{
  "head_dim": 128,
  "vocab_size": 50257,
  "norm": "rmsnorm"
}
Each number is 50 + 15 x the weight over its row's rms, rounded and kept within 0 to 99. Layers, rows and columns count from 0. The size before them is the row's rms in percent of the matrix's.

# layer 14 MLP up, 1344x512, rms 0.225, rows 391-394, columns 384-511
105:56 25 65 39 70 40 50 27 56 29 65 42 66 99 45 56 31 37 49 82 50 71 47 45 59 47 45 28 56 44 51 41 48 39 37 24 55 60 40 30 54 26 37 52 42 63 49 66 73 45 51 78 36 51 30 62 68 71 48 26 33 63 39 38 48 40 65 41 39 39 61 36 55 68 44 58 70 41 45 55 54 25 13 39 61 42 57 24 36 17 55 64 09 48 43 47 59 30 29 81 59 22 50 79 57 61 79 48 45 44 51 69 43 42 51 58 73 46 21 61 70 58 45 39 31 58 55 33
110:47 50 25 74 56 45 45 60 31 50 77 52 58 55 56 37 62 73 54 50 71 23 52 50 50 62 45 53 63 46 61 54 63 51 34 55 48 32 46 34 53 45 37 79 49 64 66 76 64 41 48 60 41 68 43 49 59 69 54 55 23 40 54 63 53 46 45 59 69 37 45 69 65 67 64 71 54 14 90 53 64 42 74 22 69 39 59 59 54 62 29 39 54 81 64 82 10 43 40 48 55 66 61 41 78 27 48 33 27 48 56 21 43 68 20 73 36 68 35 40 43 65 41 65 37 62 38 58
094:47 69 49 63 39 40 53 52 48 61 92 28 74 29 26 74 36 42 80 50 47 53 30 32 45 66 40 48 45 61 50 27 62 30 41 31 31 38 49 52 80 55 64 49 63 35 47 63 57 48 31 35 47 47 32 54 59 43 45 53 50 47 66 68 59 48 42 63 47 62 72 66 63 45 71 50 25 53 43 44 62 51 42 31 55 63 47 88 47 61 65 45 39 28 70 54 54 41 47 56 50 73 38 78 74 61 28 52 62 58 46 72 52 37 66 69 53 51 77 32 52 55 61 14 70 30 26 59
100:53 72 37 42 30 42 65 38 44 32 69 87 76 77 82 00 33 49 56 29 83 69 45 63 52 59 47 53 35 51 60 40 40 55 55 15 77 52 58 46 37 29 54 69 63 36 65 62 64 47 69 67 68 41 63 42 58 56 41 29 40 48 42 53 25 28 31 58 44 48 58 56 37 48 32 57 57 33 79 47 36 33 49 47 42 40 62 67 48 18 80 26 48 47 79 45 43 61 34 60 36 34 69 52 62 53 36 66 41 49 35 59 41 61 24 14 55 48 61 59 53 46 21 77 62 29 42 46
# layer 14 MLP down (transposed), 1344x512, rms 0.275, rows 391-394, columns 384-511
108:48 41 38 32 38 35 23 48 39 70 44 41 48 37 44 47 32 78 41 15 73 60 79 56 58 39 23 47 68 49 74 47 82 49 50 47 54 52 49 47 47 47 51 58 66 42 50 53 60 49 61 51 33 53 40 58 50 64 35 63 47 34 45 32 41 48 62 63 78 54 53 72 52 49 57 59 44 43 04 76 64 73 57 54 56 31 64 60 71 42 39 59 45 50 71 38 39 63 53 54 55 50 50 25 40 20 49 62 51 22 55 43 60 60 33 45 12 60 51 69 51 63 58 36 35 50 34 57
110:30 50 81 56 46 31 90 69 78 42 76 16 51 33 66 13 39 55 49 35 43 59 59 38 43 69 42 69 57 47 96 65 40 62 63 16 47 61 48 25 41 41 68 62 40 26 68 49 27 55 59 72 54 60 51 68 40 57 55 47 57 64 54 23 38 57 44 41 52 43 63 50 42 37 72 35 63 58 75 58 78 32 45 55 45 41 43 34 44 39 52 68 44 44 49 53 45 40 22 61 32 45 31 45 55 28 39 37 42 59 38 73 52 60 42 46 64 46 42 59 54 39 34 60 39 50 48 45
083:49 48 56 54 45 23 54 58 59 59 58 73 28 42 44 43 64 48 56 40 42 48 54 68 31 27 74 58 42 38 55 52 59 50 40 37 48 66 53 74 28 51 55 58 43 46 57 57 42 50 60 79 60 37 48 69 64 51 36 39 61 55 49 67 71 45 49 47 35 68 62 25 69 58 39 54 48 57 58 45 57 27 60 58 67 48 54 30 39 53 29 62 55 48 59 27 78 43 46 42 27 14 68 14 43 45 55 42 35 32 45 57 45 51 27 43 49 40 44 78 37 40 44 43 54 52 43 61
105:32 61 53 66 65 54 46 55 46 46 46 42 45 58 46 29 57 90 22 71 49 34 33 35 62 62 22 56 27 43 47 40 56 70 58 20 73 50 42 79 52 50 61 42 55 46 47 62 49 50 53 61 43 47 40 33 49 42 31 48 51 40 55 70 77 19 36 49 40 39 32 36 52 45 31 28 40 61 54 36 38 61 62 60 46 57 49 72 48 54 45 70 44 20 71 54 30 44 31 34 47 58 53 86 61 36 38 39 45 61 64 50 57 70 43 68 59 35 54 11 73 33 46 60 74 48 60 46
# layer 14 MLP gate, 1344x512, rms 0.211, rows 392-394, columns 384-511
107:50 48 57 38 29 32 46 41 56 58 57 58 54 36 44 58 55 65 42 49 58 34 67 31 31 42 31 68 48 35 46 62 42 64 74 34 48 49 43 34 38 38 48 52 44 67 47 33 46 63 66 55 58 34 59 39 48 35 77 33 42 88 27 69 39 88 56 30 46 49 56 53 61 49 58 82 41 52 52 34 31 53 66 57 51 73 43 48 68 52 48 32 51 23 52 33 57 65 51 49 47 55 34 12 42 61 40 24 59 40 39 56 52 19 55 61 42 44 32 51 42 45 57 31 48 70 70 57
102:20 62 64 47 42 54 84 66 35 48 27 64 47 57 69 53 58 66 44 34 45 71 37 20 36 61 85 50 41 46 46 34 58 52 28 55 39 56 34 44 45 56 33 52 26 45 51 49 73 33 49 61 67 53 43 92 34 43 56 40 64 44 67 48 38 36 45 43 59 14 51 54 37 46 65 44 48 64 40 49 42 67 94 70 44 48 70 54 55 69 28 44 63 32 49 46 61 54 43 43 50 26 73 45 38 67 44 44 60 70 41 41 27 52 38 24 58 78 48 31 56 44 45 56 33 54 65 49
106:57 52 41 68 75 29 60 20 52 53 61 37 66 54 39 49 43 45 61 46 55 41 65 60 55 34 51 64 31 77 07 34 42 37 67 62 50 43 43 51 62 55 47 67 56 42 61 51 64 43 34 64 57 25 47 24 70 52 42 53 46 46 50 39 35 31 14 51 53 37 25 31 47 39 52 35 43 33 62 80 30 49 57 69 80 61 64 55 52 73 62 49 66 46 64 60 62 43 38 52 29 35 47 64 38 23 44 66 36 30 28 42 93 64 64 47 61 36 44 15 53 11 49 76 64 31 53 40